Each number is 500 + 40 x the weight over its row's rms, rounded and kept within 0 to 999. Layers, rows and columns count from 0. Numbers have three digits each. The size before them is the row's rms in percent of the matrix's.

# layer 7 attention key, 384x384, rms 0.135, rows 64-97, columns 288-383
060:530501498460546473558399557487496556479484515488491558505434449482497489515501455472493502525555455469530531411464560482497421513463517526504473449507510427454524526477505588500540491464419449494509452556496513496487472525496537518506514487492510469484451456491483565477436540504524500513
061:518423500468463601439516527552481473475481542534510541503471527522543547510540474477522483543448456572494543558533479534508522533513546522455424448524534538499493464512518560469453460552566516495492556493518526529501507519557497498471501571484483545474517467499521488481489461529490496535
053:464533532507464527495546557481479465523496492538529503457490491486532590493520566490525481474441525526507525513483503494466469448531450509481515504608572541500460472529512543459462438532588533441560486506571526532488445502523460468452445459501435485468491455525509493468506448463508529513
072:515465525468504596513559450539433526435462528445529467501491493531458499475488379456442506529496481471412508541557476505554523470515563523542573543524536532548468501584507509503450534548608549420491592498563489482515495495502530511507519519521492590510596588497554519530452498468476494484
065:514458516543513442537453477444520475505482513495515466485530517452476564516496488567504529538450478542489554525562458546503456553574473501496567484555463624476483501534454506545496475501467491477509512532531443441477490540550472499562473447501436558495485570524505457526528463492514534470
065:560488486531498473554431459519554496450462520508530494561502508516468509438535405535503529549511546524480518557487487490498448502516506533504414499515446530510508444489533547461462501431485553511479538573435537537484569474521525497502479584485572410491459576504512497447499451460515536525
067:537515558491486601488475507457489515512470527590487489492507485530540532498495508517487505511530435474476461506499473513516456488468554499439549498562494521475546481540492478516496542592507465459490554482567513537434442588532543437514546448533456489538525527523541571524562522487456564463
071:521480484462481465510519511477539391476473507512525423478466586549471567475514487510553537521503522526513477546535454500466430482547535516421424454430602486489442509413508466546508428414439501509487470527491488509480575544527525551452527540537489519485433397518449471505448515491514548473
073:480457545498507501473513566501463388586450523489500535517436491438480467456525503511527511416463581556494487396471475461524509453542442538420557545527498500471494459490489476436472479466542591483541537453439486511431464539429510508462484567469508444494506446457495463504457488508496502494
075:539432572392555445434461510543499506514481466501509544458550528516484504495531476487497521477375433531455520526527559472471488521569533467487523586412577551495478497488517556407468517531580575497471496493452477474503525420449505503449553523494578467483526517537528484438518498505508544504
077:472501537468484475439531481541439453516526526545513526445511524495498524525502433512510524428507499488493460594502454471576595573483495474494464499385535532478444465497510475507499505489493525434550452526572436487543520538484487452513499501548501446495500474531456455476477526485466521489
089:496488458514568522477549570496564571523531449533479512506440474415526476489470596468446552536513545453516587454462509486513459506515563510546479534547465515490487535544493493486427477506495533507549500494489593470467506442482556485477501541492577492473579547472501514495627537494440462504
086:524506466511522556502508518433492499516519514534447488481444445524581428502487489426451441527439511487520476481465532530490540484550483535508502471477532475470550524490490546444396545442497561469464518509440501563508489509491464538452518579493552457591520478465502524481444531472474528499
077:475528488537462472463489436508502526447512500506517526552430514536529508431482477513505486427490431479486507518510521466531435520520566516511568545436501524447496507461528545508538474573516493466469482492465521452520492437526456466504534489525581476457553486533497464528581485500504474485
076:512521470522474574599486471572443487518519511498516534517561587519520467523520441505508384521491521519477426436419533480511507476508436479446512522466474411520569537480509506560509554523487568479500445466474473516499479520481474466478501494535467554486504552436523467496462495501499516559
083:491477497540518557529519506485458562415538543464513520421508457572475566544512383500478511525441481474528561590516541432467510456514473503493445461548508465492506472519388472586445503527501543485517567454483525464552447531529521568551574470453535568442518532546444478535550561472403522490
093:444490487535520504480479551425470492524518498486505494429524491496424573541505490451489549438512554491485509530485493523500461479442442496442527438492543516544457498518431502477468539443485468542480491490519436488450542562531547577456515514493522519551466498593514528465538494474523547502
088:489466444476521539419494484456496559436507517484496526513506519480466515520509423429522524497457485446539542515532463498537406504479522463569465531497510609480484504490589430513515538486550455539533472488454551472518532492534515494508464517477441464507545539503630495456452559567440457500
101:452532516506527470433530542511524602531460506432494529488412526478515546461455541467472482555514646573453496458486553483536543489497511529484461470503457483516486495489525450497506641564445571442531516519512537473562529452514512526466500438497536552449449513454427487447484510485448550482
102:501497541445469506452473552552484464505522496473521541470498525449517489478452517484558510523502532578434571555500532450525566586520503482468518451521516504484440457462476530427547558433509508447482573525502408464495506534523519591453587493435492452512520465506582500451441498489509530531
088:477492567500484545502535536560460531570407518493475545419521450531465535476466507484477440504510572479487464504442517560620470511526524525453479494524552527562529434493547461442432535464475475546479436511541503511501493543642543496417557501605484438526410494529460534512494477530497557495
103:471570487592543403469573568504487533518546538467466441499536506477438508540498498587529474419506503523506527538437571470491412472474488509485511517506485478459582496560482495537515521521514510493523554521473493473495512590517515510442491533487536512500469439547490471530458584533477587489
101:533524504390420440475420436529457537453471479453527455505517555486504446533516498482466535476568468448513485517483460524518528479514541540455550506430525569557497482484512520569528445525519499518465482497544544502465473494525572498441564508494486440529471465449487476514511565463481454429
096:506450536439482572508508555518425433538546499451402487485463442511530532503513524460484528497518511515504480568576612506490537501513553492523488499481465541503528550519485558495451455486575518479531505527530513533442491471492457460522488475414468458530468479503541468501421468553493544528
102:441451541495492432445487470495507471567539491528491451515458547493518517529573426503528497510524544489516517596535443484476494507497474501488445526533600500476570394499538478478506548454552516516543478539475492479491537566543530471516486506592498463516540453593561504532461485451500426469
100:521419440467497542533477449455446453536513454573459506413485526542505530526499492555493488510497425549477566492534532581488495489480456446486433437497465541474514507502512557484510506525530476490465459477503522512485514588458455479468572522493458526510520536579493495468528468465508456501
104:468528562534507496451462565490516540476506521532490480456473521539533484525506458547501495503493512483471521454485542488518489534608483480453501473427535440505452509526520506555514599481526530482528516469523532496501519523400519490486502486512544496532479406480531499428538398533480557479
099:484518497451455563509446472516530512505427457509509521504484557509516458497548584536504472588541529451454404494478495395523453537563526504413449469516543467510546444438557487480483447520523534498545417468525458578526496512481499541442527513499488534462548522481471440492484554574460490491
102:591570524531498486443542552494468505482499509540514467520488528476520495495462463541481483508513490509596475568476550447507513472527501444446488435511488586473571503500442481503468496522579452483474537458539557533491477518512548493538567589472487503457529453550444429487553512552509428534
098:469465517455588487470497508486550491469523529513503524471505511591527526518468507513494521439422453490464488434476530548452449471495509538453556384470500455465479503541505437442562583452488582478496477532502471482472492531417489467530577491468468477485487452500488487455474513527501549527
103:582488496456512546514394496489454555560533459485487513491547558517442566484499515447477464511495463521522537464472509558522482522449478432512450506542547468514530452482466545434536439545432523448492454494470533556538494496484501462526479503508463555515539519463532440469491528558524438479
102:496440538528559519446525522502517568547585496471488458460506497531540508506484510580489545459603540505490470490469519519513437608497545474534575453461498454433555538534473485534455504484530544526449563552558447480555553509491549506464391530528530493541512463455474506503480464454597532487
060:515476444513436550464506484523422483455551544533530537496506495513502554523455483473564536515509519481448512550525533487450527509539507546495508497542564514475435464445498531489447518555539540479403471460557482518498472512493505505507505477514469505533540495438498415497507535483515490531
057:487484467514483549539536555470479435529523491563513469442507449592481545573537564497492526521515475503450479521563501506514549525549546495507468481564508564527492468474488485467474517553523530505491547451556521466532472499435532575515511533541527477516475496469532462576482533486507436432
# layer 7 attention query, 384x384, rms 0.132, rows 65-98, columns 288-383
072:525512532594451614516447567524479407481471482494474505463438511473471552447478495482471487472542441575481489560511497473499489522513436462477428515427521495530475478532520517472415508460386495541463498529526490587529498494499505545549461560552460559526474596508499504568463486523574488511
064:518534468526541505498499508460542399512470408523494470493497534536413494561499518477487493501516463510506540495472482601486564553504495526471455490411518511561610509498580500484493493460491437486508449595554467543507545507501484473515490444528556548534454553491506509521483537598503506573
075:463546456581495536544495543471456441430450543529507477498456502569442516448474481502458458535505452573455600488501554492509560517475437475530442503473488536591510462503494517429530543537428516525490477561484481585475539469514506572539525539497518499484511560543443526500483454509534439538
061:472587494535557534476519489555530516478439472501464538569516461441416566485585493483535485495528489488470496523505511522515452525444542520460474446421508508557511474437530486550485542518495529615485491445486507529567488527528516553488490507510466566504431547525477540444461504522478448473
070:465509455576432545452563540418483533570568487469523464461558506525482589548443486463543400532486438504530552521539548472496503476453499475512530483575487567459452560501467526522513483567471537505520487509532565517472500546516584576486511480542456511429490434485555506457522525463593526409
069:519526478486506484538505533530538440448487504460551446505450473519548521441490484516466456534495458519423574418421510520470554493517456516464421601529518535571528462497569506493540512506471463542502469574433499595483587476528419536511490475493444502537480565517479505535520475511464426497
070:419485530442503505482425446436487482452448501511523485484469481501532537442517450463458491552480505554462499481438527464521536495436412506515499511419522556602427498530493553490449586479489515468522494542555499547475515470424517543480495494484525510507425484497549527513430459517564488554
070:472547488525550519557515600492434467478431574511492490497421531466479538490528535481516489524445472510511546497516499470519549491488483543476459504421498474467474529488579429472567495573497480466613522602558489491510460521578601529499493546537464407503443583546466529537482524550438432402
083:477464570509582612547501495477502472472460528427523511510410465459444502498483468442497474463465508584408524491463438481446606499500412475571492501513470493514540503559506446511434587536433482495508468504477474537518468499447539559509501505455471462500461517482613523503409439561508527494
077:508487509424447547465553468563611471470443452526511526488503496486493511461538453498495523593502503513433493518419487450484586459480477483466509481428499480504476454602412443437487557491480445480467452460445483534542521430512502548486545482502484457512529459511546525444520448562485527451
084:475518492587539508566452574545394533528489487533539447515504499505519486554511531517529597480501523495480402506535505503526475490440505452444522529549480512460443464536573490460557429592581482481525465521515523491535528479514519422481502431503486558447471557540385510496505479511511473502
086:489481502480569527543509528565471490547479448429506459526456515458440478570448521468527544497456530611495544518474478497544526473561541528482560540534478496466524553539524495517475492502527475495535539501502489500427373492484546508493485515546479553470486476529527419554499428505490485496
077:522484499521538521551481517444466493527589472467446560481447548510481494595495387445525539497495522497399533504491505507459553476454438458514420517517514483483507578535468509505469545500413545494535559505473511449437485468517468541531521462457565492533490564483551492505495442507459547562
075:547504542515449589583577504411563445505496497481521474552531474401550456440434516495514526514514573536437491546480550541446483518458569494509485487492516505531461557564504448527436519467481452507499491442506433458581475459462569500503482540482479465485519525459524560531437570598554511548
085:512532433463423456450437544436461582541522469514487514505535526541476507509508485499480589473470566589441535420406514493546487483500505472426446435543497474503444505425496485422488476478496412512476507535488473506547545489477573478470508458507547454499513456530554461429472570506517451523
090:514518519434483504523507489453483379510428493478461487490491430508514548462489479535498470514492547560454484492482551488506565533560561421504488543474529478520496504470458521476584504457447553456468554465491505494513541548484453504501468529501510474483552455424508487548510548458548560521
087:561376547567476501550507491478550427492537524478519473505532541483469493431495472555467505508518595458517523548513450554456472482514443489496547474517512533442515436492487529462447489496451497622458511456456443478440537455417516522470500399536510545471454523476515500551508499516515550464
093:479480481564475556483558531579498447487452458429492521424530529482497511517470536547529546548493552565404528531412522511470534493519435544478469557543534467481463495520466427486456584495473443413493493525523536503461561521518457594548515623480486511506510496425518493573498536525548537501
089:440490511452492507490457495510433452525532509461516554542551526440472493513515531537522568497420513560405488539490465488554487534479531451470493526610558524525514503453467523548560503517549498405479555456494509433545485548548471518468593489483506518467527544428470477520467492540498455500
100:495452457500510578501512512438457484511522459501497537514439491532509542492525493489519518489511449584510518575571486540499581540528503485511457561425614517546478489561447516497508440460485544505507458557519420451500510473416483448477546551478550484520498502507497560493458494447510445480
091:496477583553494519409494552477472541516461490470438518487475510527496463502510427462521591458512486505515528500493492622492456549508429408506538486509558492495512484555612450469414523489529516540519520463486496577503517483506494520459442546498487451472448498525551545486501455484445546467
091:471473495522475495495447519500498481571477529560509530496475513487462449478533443573484521527498559456510511551528540486533482579495503495491519584485436476527503501409455449513524477505580483484473468498489500471472530488444384513528478503454493489560459506475413476475481520491509504509
098:419469424507505488560505434501526510507523499491462457489484563546472494546507504441510537477498540446518519421443565498483539471479476523559451506479467482528515545449483440487473499481513584528550545481532477449472529470483388564489534537526475570501528550498445482513493537514499510519
101:470468449508477501496543525507543469485510500464454522444509498518506513523473490469550507595529514505478504513486474527512491560458482503533471374508471477436497501591500530572510493453512539550429475500500537504476541561558541646508501513506526442459491392410539518431471555439571499444
096:497452457493456430479499549530534452572587483486482458501526506547506526489489527557544525506480459532511458497482505550552493485484597479482481555502476550501558495441452505498485503501511473509478490464480466518481485496423468472482494600488524536516492465526481543502535505500484432464
108:487498571450501454440548508462522514477515617571550522566550478518491528511528509458466519467484502454537523464511544556483508522610522496522505385478425511474506555538590465534574454467523498530540523460511501487537486520519560451511471569479457481479486439512549469567460533480487491521
098:505535443505458531507423520495478505512537416475510486463566544530449542539539420433437419519480476445477520474499472497509543520503544569512512536443522506447489522398519485432565454448474473474421512478460488518481526517536456508514494532414546487495554481554528494490437528458526441457
101:505508464456489581523521541515486514417524493510511500523551509464487376448505541531413431499496496536466447524444514463501489516526542489464513515513474552493517457459481519471504560529512440407468577424490512469498502549575548498514490490435411490548502496500522529472508528503530496556
106:542477511486479531495497503500507456510534535403512451481519450540525514433489517427533549549452457446498453463552537572517537412495465490491461446436475545435507585538590495522516434483486481489452495472467537460472500551445439459553518475471514508479448485547535465497533490591468559507
102:414497543521543484493458508430489423480451440449458473485441463552504472502564509484465510498534438534560545508501530539506505459512447500515484510500509462529528457464513500546529477490489524523560452569558497516487485452377485450542421492488440552498524574502527464520420428484489474506
106:529505476490498540430511487523571545467433458499524447456524523460472492494551454520559547460559508505470484514521587523525480594425551566586513500503471490474471557511524461438509464460598463543526550513506450406460496593546439489527483468502504423486469548491566480488500561551518451513
078:484505529470504562538534562529454455450449520505490425488471524549505549478468447473444479459523403595468505545462456527507593517481480450488405560468485525527497468527508531553505503495474474492500469572486442586527523475504567527574435501494431498458452602515503576528467511499569494537
066:480490479557494414489497526445456457489493447569544442571497495493457490533506495512497531434508425494472449531440478520403467581471463574471457510454472517498492557474563530512479428479497450536525504528486476549563491430528477500533565463491492622476454545510484506469470537551438538472
071:507529479450490410489540490542532522514527496511474505549569481404474420573615552508539552542488491478518444489451555471462502490505514497540537416489481474489535554432468521529539578450545510486512523441518575478552482523538531491532590450529564459479563450555464502433513508500492518494